Part of a small language model's weights.
Size: width 96, 3 heads of 32 (1 for keys and values), MLP 320 SwiGLU.
Training: a variant of Adam for these matrices, 95M tokens, 11650 steps.
Each number is 128 + 24 x the weight over its row's rms, rounded and kept within 0 to 255. Layers, rows and columns count from 0. Numbers have three digits each. The size before them is the row's rms in percent of the matrix's.

# layer 3 MLP up, 320x96, rms 0.0993, rows 46-89, columns 48-95
101:089115130163162109149137111112157098141126112107134093133094131114134157130094103133162111131103098134152122088121114120181119143168128087126135
103:122150137130126133131118132154117136130087147130112115128157156135142105120161095124160120113119148108109128140109114113167157117152103164123175
098:093094129106140144206133151137114141136121086155077132146124121136098138126138111113073123129124140104148167170148131133120125107173120122144097
105:116118097147132141171173148155146146122131113116122176120128116141151133137134107107143093122102139108122127105158077096126129140123133135142107
102:115121150099193098077075137161137094130146107114125110097159133154101143104133136133153091132126121136150159130130144087114127120121128151119136
105:099141169136143165132155081117072152127142115087175169125144128126108130081111109183124119093145126110117144151128140126097104111148103118116127
093:106120141136130105114179120125156139155157149116131158098085114139097164174121146126133118169131176112133128185103117129157136154119149140112138
103:140112093135113116129104143110128115148136146147124194093100130144130161091144112161122146144193104093137099122138134115174126125115135103177119
096:177087127094138133149093090079134121142136168115102115091128156156122131107135124141114127148160134134159143110139074104138113090145111149169138
097:118127112131158177155137129105137123133129150146105135142112155117117082119150098145164137120113114116123134109141116138134154115148119141115161
104:093139140085166171125153136110095105143102111118171090085152142167166110175119129120133159169123130125091103155102136120124126157156088106104123
101:143093149118128139103114125132153148090154125142130126128127152129159138150100127114126137164159132106098166132112112105101136154119133120086132
101:109102176131166149092111126114108147137152101089148134099132137171068113122119151150147129123135166116104120135146099131155092125153082148103116
101:072130149104174134130165141123139137115139171149115094155115146138121140102154117119109121128112114119151120173123142122127132111106096172146133
100:140094112159138143148094112141168132188145083109142110134116144144137121131173110105124100115084104130102160157119119160123113153102150093127116
102:106132131106076115124099155099096104092124099129145110129095090130110112143122140116137180104105112098170144129090158145179108100156151129123127
112:101176102084111145105140113132136108106180112125129103131150093111139146129184131114097097097127098139123109126157128154153111131141121119110144
102:119135133131121140073145137107116118127160126129148134154111087145138116136140105129132118145124115163168085125137183101104102164133162143114126
099:123127125121069114071100139132148136100171096101150122150105097113103120067155118095132157129130161121141141093111096120155166138116151158125161
099:103104151109148167088086076105092121130152145112130093176140129129123105126096127126110112103153129164173112101112125095127145100131107136117163
104:128111188136112145117124147145088128148123164129111121110122135117101082109136111061128183146146150097126149127108083093162116111148103114112151
103:110130135116115118157130130135135110150071107116149149141109059136136134113141115094154121149126108151118187103136144161154090172140118127083115
100:123139101114152131133127123130094090131123106175116099117119143127181097131122157134122136130106095129108136142130161136106142096129121148106138
097:101153167130102122135150095106137069163154111125100149125169121098117135140130078140097133135120134119123098101114160158146163120134142121149116
100:154153147170120159106152125121108142139131112122127165153153108176118136149129127091172134158139129179133137117142130135138160135155159141151120
104:134129113147165139155135108145102145131148150144119101122137146082069109162156128128100090126087154168136070156137099093128156168163136139092151
089:114132154092112126131136121157118094146125101072087130138145181168126100145155116137165123152109087129121120098118125130105119130127129085147125
109:144128168106115121149140127150104083151110149200155101143134113101124150096073155155107110136123109097113078150110175094138141116149174112159135
100:110110126169127117147119131155118101101141159121111127144115210071158123169109158070136117138138119169134141169111150170108104125144105114128161
102:128092160127142147111125154179080183150122111125104169153110145108143149145089128122128140147144144150145144146139133096085145128120141144104132
102:133143140116141134164145139118146131113098116110172128139111143110116104114132128116103118112102126147141138113078102162155089140132123154098117
103:129093152131135122137128054150154133109160149141162154133186096140082131144148122117135108172086121121119105111132096071061120123135137143134143
094:125120108129104110150130096102136134126123060142113109122113110113115093115149137187157107147148138145129141107134121105118127152180131137121126
107:121137114134147134080160136118145128143111184157133173125179126157160133117170122147154161147154152124089102102162098143116125113114097138124132
090:127095152119148145131128159150117131128146108148124107138141138132151140186130128091155117146099102194160097142131114157146108137117125112096159
096:127134123117132135143104117130111161154074140147131122109137160103123090144135114095126175137145128099129097125097104150136111156167115111148140
096:133126144150171119134132140120129177075110099108130111108126126127093105092113149148148124134106118135145150164135087110143134149087142048123116
097:158131090139144112132160112119149103080147112181117152107167110117102106112137142091114163138079135100108111161121094166168167092108126119101156
104:140120139132127136082111117129133163132116098123125143162158132144103153095153147091084103159134157083114150094149095127118150110102096129091124
104:130092156117119158111084108139154191112106109156138148092129079172148174136123114089118140094101152117110125131148156110114131177109166077137120
103:171163134154160163116129148145134112085126135132121086077141150143091133159132111153147140142139095169121173141188145114157132129123119130133107
108:135051116103120101147117136133131135132181124065126124092115136105097160097057100125148144140118124142092154126106137158128135153135131151136158
099:139119168154112116168152143111127147117114149057122145158146160117094129152091123167157142099162151149155168141108110115145091122130134126131156
099:136112163117132093107119147136142087138105132143182159134094103143102164123116088100111147150111103148118129108109121123124098125145127089125143
# layer 3 MLP down (transposed), 320x96, rms 0.122, rows 46-89, columns 48-95
104:136137160106093076116158085127159165145083155118132132127120128119125099140138117114138146103104158115130133079116143108160101142122144113147151
105:141139162162131172122122125079132134114129085149149147109093111145125092159142097141149122144091126086214096115139127151112149147084133147149105
100:145109126098100098152168144086138128130118132155120110133081110154072093136126135130075174127113124142144149148150081117135142130137122088145140
105:095174147112113131130108167123146121104125092098112128110097110141146135103119119159120072152159090132132113182169136093158119129125087114156179
103:131085144157147137138119135128075139148086142155140135147123134153110097113125145078141127126118109146149134145139118167136126139158120113119149
098:114144107098101136146105223125176117087119125141134104114128128126131130168160117106142127156095108099142137148137133106129139154126085126101151
091:144078107115106099120134134138135113127160123103151140099144130074108145150115120171080111099130117113096128131080166170111125095159089123164099
101:150114151155120150132109103113103179156093136103150091105096118174128132106128170107088104079080149101173140133110133145156134121106143108101141
098:087121162095180135138138097134125133076122148155103144130137131145169141154118123119138135054095118138129102139148127138120138161182123121129113
095:100121156137078131145155142094126103130103094101146135154132159144114153110171107125111137129125095146138157111110136115165144150095142134154127
108:120109152138113121115134098133142127136128155111106128141114092134038114096092124134124155117163172134134193099125086131167113134106134130152082
101:106147151152132082154115125131115088108142123132122182131075139082145125133116057153132132148201110127103115142115115137140130143051088135120152
096:117136116101131093117140135145147129128162123137081139081120149112108105134122148140117159149066124094183127160109116096101135114148128147154152
099:157113070179078081104123160147109110114119111114138110151132137158123127127115093092127129135148082150096109125121190119117136169152160118124139
103:111154134132109130137133130123187122121149096100101125105093116123123100113162088141130123109189116173107124159138122116113136142085135108139141
104:115119152167104108113132124138118133110130106137133112122136122171137121101071078155137137114131093122111130137120180117112108167098144135113157
115:116090139145162118150114118121140071112149159165122130117154149116133106128126112129112107130137132102149143145096122134166128120095175089130103
102:148129123093148189126153136124124157116139146094158135114143139136128142137164177102135118140003125101169132126115101152127139150112127126142160
102:126098102144100163100129164112102098145134096090153148131153126127178137133137134080154134133069077122170108098129124163161140152109123100122146
098:140153092114132095155118132156137113156159135128139122122121126128110116095120155162144137130146107100107105133106149158164122109121150159112159
099:132111169134104129154152151129121132149113132155150110118113103171117125131171138111108147179130208104125096119142077119148127097127098146162125
103:107126157121122149147158120141141138087132126154123104158103113133117133123135163122098122105069108127199110105133106148164123090114154175138118
100:148107137133123117113138085127150114136154101190134155174114127100125088160122144130148141109131122129135124116173105114151111105093128175110107
091:128103113137136185158122128087141105146143139151141142113150123128113102162183137122152089129114144093134107135108153130116112106142105146110161
100:120159129113102118101160106146130141112100130125136145123159140108123146143151102113140173158129134076135087153097173114124153149111132175126084
103:155092153127145101096138123133151111154148142155140116142116118134172136116114137141106168129169142086099140126131167094129085138094100148122146
094:114142161133139132151144138172128104120114104122108118126116150143137146131125077054161132128138124130122133175109146085109132123089146125167111
103:132154139145119108110168129160136148127135129117160120126163109132127150112121115124144119106194131137081104143129131081132156116099138104117133
099:125105131146112100137083141100111139130124131143114168166114141098145131153146146174127105112092213149140156102103140105098115116156119093164116
103:145134132153115137100097141157123138103137132126159099120119135117103129116122139132126143101116148109163161162107119153115081145175125165144164
096:115140124128122163139132172105156120091132144123122107084158138141118099121103110127091123155113081106144111116146118154165088165121115117107118
100:143145093123132134118118144095130132132107158129157185141108114156099136148116177118084120138045097100097117107121186157148116129158108107133153
095:111146131158143196122135129116071095120139129150098120122118145142101125137133074126087086107173128095152162083159172143129118102088143129115182
103:091134128115102138147137111155111127117140121096108108112140130103149123131113113114097154130116131092137106139151125121140169113178138115110131
097:140118089116147094114107139147111119111105141134111167147196115117114141140105158153146100103110059158113139136118134156118092138181168119148145
096:104147132145126103120148117139083119118129116094104115149132081132157120085150140109154156188143137105166147146121176115156141120073139094127114
096:118189135114122117146136138116125127122098147141139188128138145124104128128102120073155123145162123137109142109110121115140118133060152145130114
098:115124124135126165178158125140101131121127170143138125120134106108132143096118095106120097132084123166123149103113132128144124154183169122140120
097:133155094118116183146102137170131101172166144120127120144167110162130154161080142141131117104137105129143162191119095153136137123098125139119128
110:120144139126129180124140115162139153130117121180128163141110115074110168144127099072102133076142142103091153155108112118126131137170130112171148
096:147104096166122116120115108122105133113172114152124114120180123154142162109121136178133129137116122073129154134154147147147127132102131134097124
100:139102148144134142130132138137082115118120142134099143177146137139110143146108098111176150139178132104068082131135087145144124134098112167098129
094:140142101135131103121127127121163118158118139116099129140135171121133146155153161042100112152090136083163111127104102103133102130132107090149120
093:136128157132160122135133124099123144159154097143143164104127142132133095108148141105115113110151104122122120116104129155099138104088142073134148
# layer 3 MLP gate, 320x96, rms 0.105, rows 47-90, columns 48-95
106:106133140135137090119121134151158104148114129163151140129083129149110116134130112129100139109100147122117166107111142116130124164087129145131106
099:125100110134143156068093156152091141106112149109151138117126180152146160116127118120124097141146149120148078129160120087143137148109151129116140
109:143071172140131160118102130113122144155131131163103107134075100166162149129126136129151127138125122145121135128171129132129132090093135113127112
091:123140143116123092108101140077148119117138107142127081077156162126116131096141099160161111169107112168153107096111148117146154142124094090156090
102:127069097130122111095111109104149137095107142137149117094133131135130113158111115164146156159111106120155143099124105160155151081112120139099162
101:136150122152150152116120128126146107113140121132146084114100143134158096115133106131180114111121167127120118167152083095106173133074143180091139
097:183122122124117161147132124141153185121126107099194075090150153146111092106103168118177125109143129115095121083106112149158106149127129103116140
096:138132130111203102124103162100198118106142146133121177137124147135107122146138145137129104146132131132103124132148097144139139098154107115168123
088:101106126176118157124135139105127099114112110105150158175184183158145126140171101111093139159134150122161158127124096105089133136096147159133108
098:123077141169131085091112177109095134110136159121140092126128100149088160107173122139135165122116130151128138148087155095152113113133139103096109
093:129141094119140117184105109149128114098160084139118161154101139125075100132131126153133115141130125105133115145151132157169115116137120123105140
094:127142127111169111123084119140132145094179126087102147140127125131129127132169096156130156086172160103119148147101110123114130151111115150150086
098:122143120146107124088098153126102154124145116138154134143084115142121145117108134105110130155125136114114130135109159101131100148156148115096124
094:104129137152144133141136109108112119121101157103132156135110165121104124141141074104078137140155151123096114140117123088156124092100137110131178
098:138147168114118084109099111104100140140109112117117135151092129147125145145122105137124151102170101126093171094154096131091160126139080164097132
111:105129142072131174161098114107163119124098078207134100167104131143158133102078117145126112117133142114128133119119129158163114068131134107135115
104:113118094112171094128136130185108081130088085127136100116103140070141151131110171123097145116110103144150153136134121111148134112106144147088144
095:116143106122143146142136116093146127065137088133144101115139144094163145112168138131109137125145134139158117163130166126141108124146110147149147
103:141152157147115123114108167175150144116113127149154155140107105148131120097095130115159117140127142134092105125144139142131131140102128143122177
098:117099130152118092167109143110119121120117097143135133132084112128148143099116111153134093132181093087101087126177124131093110150095119148154140
102:126125125153149103111119102114069072145143113146116162128128118124157125094122099118113087123183160134118117128104116145122086114135117123136090
095:107143100117136106082143115150092134064123120116171141125152115120115176158158136161112157140191109112136120125126113138090165127144145123126108
092:124099127135173103124115129103138127118119151154119108121122160132134144132122072131091136125153150185098102088133110114116078077128085125134147
098:110146118149146134147115155165130103117109084134132076078124128107126114128138109139093118119156113069141108112142111106132126121162185148116173
104:082168171148137113103132140108088095138098079155142082137157143139105141153164126080159162159137157130111095114127137149106168100159143136149107
102:134113144113121169069101108134097115109146149096146128137115108152143133148126110122148126132133131146092109125136148128131145120143177190117138
104:132127130116173138159130095130138110109135132130140166130134135154132125131125116085131107137130108097074113120123091107129149098098125173078114
106:139122091100136120115142114163107128120139124144113148087116185179146121166108099106119120131129151138118125148115130137149101118113170152146150
107:108115162125168145071088114124120126113083121101165174098159142125126106157112114124115087167121174141141084196138127127118157114128109165100136
092:096161136126144130109116092122092116156071123176123143161108140124163116139132138090139155121172144126154119121148142106096101089176122121148128
090:177143145121127084114131113096137111142116101132104148137119135087147134107133112158168109125134104160130110108121095101139136099115145135144148
091:122101112140098135055150164120126124129114139121151138084120137134162109123128139099135100152109105140126112167170084168155116176141073139159141
101:128145159116106119131130176086126155136114108181136152112107081138072142143130130147101109160115115103123134155141137130127150125102115134121143
117:156086185134140120135110126139120134095127132130153073137079167177175136162135101111162113187102122116115111151108120114134116110081115108114137
097:136100127132173101085141169107175117135140136107153161133075116182094106131148132156122121162143159080114157139106121099168117121150148171142125
091:111109145158161153080104101117158131123137114158111123112078092166098137121116124150147158159099155156114166093118139126118122080123101144125128
093:139117106148171135107117070128143080147116096120159128131159115120109116093143133156119133137083163123127166099181088154133131100080104091118126
091:096104119121151098159102135176116124151128121147136146121145171142177084131120146122136141160127116124119130087086166153093102149157154154111144
099:106098149148124126116074116136137111089130108126113098158123138139172100146111151136161090121152161117116148117157132153141114089092154154161120
093:124125140113132102127115144105120140066151150118152084155126139104153113103146114124147096134105099133127100143142093135120178093119137118171135
106:114120129138104122091117119127095139122087117131093117135169162101151115150143096121113131126127119140141123134093081182104097137139083130153170
097:188151121163169119085123117117155123104150133160133118121140161091084134119151141153139135147131116168105079091147148095106120130110167152108138
095:113114148096106167155131131133136173084123118098150097127128135151143096098148124102100139132130132099140157085187112128126108104134127140129096
096:123091154142132125156135152095159134125161158127118118137146130132076100134127150148062107167129137104087115169148113158157139106106125143139086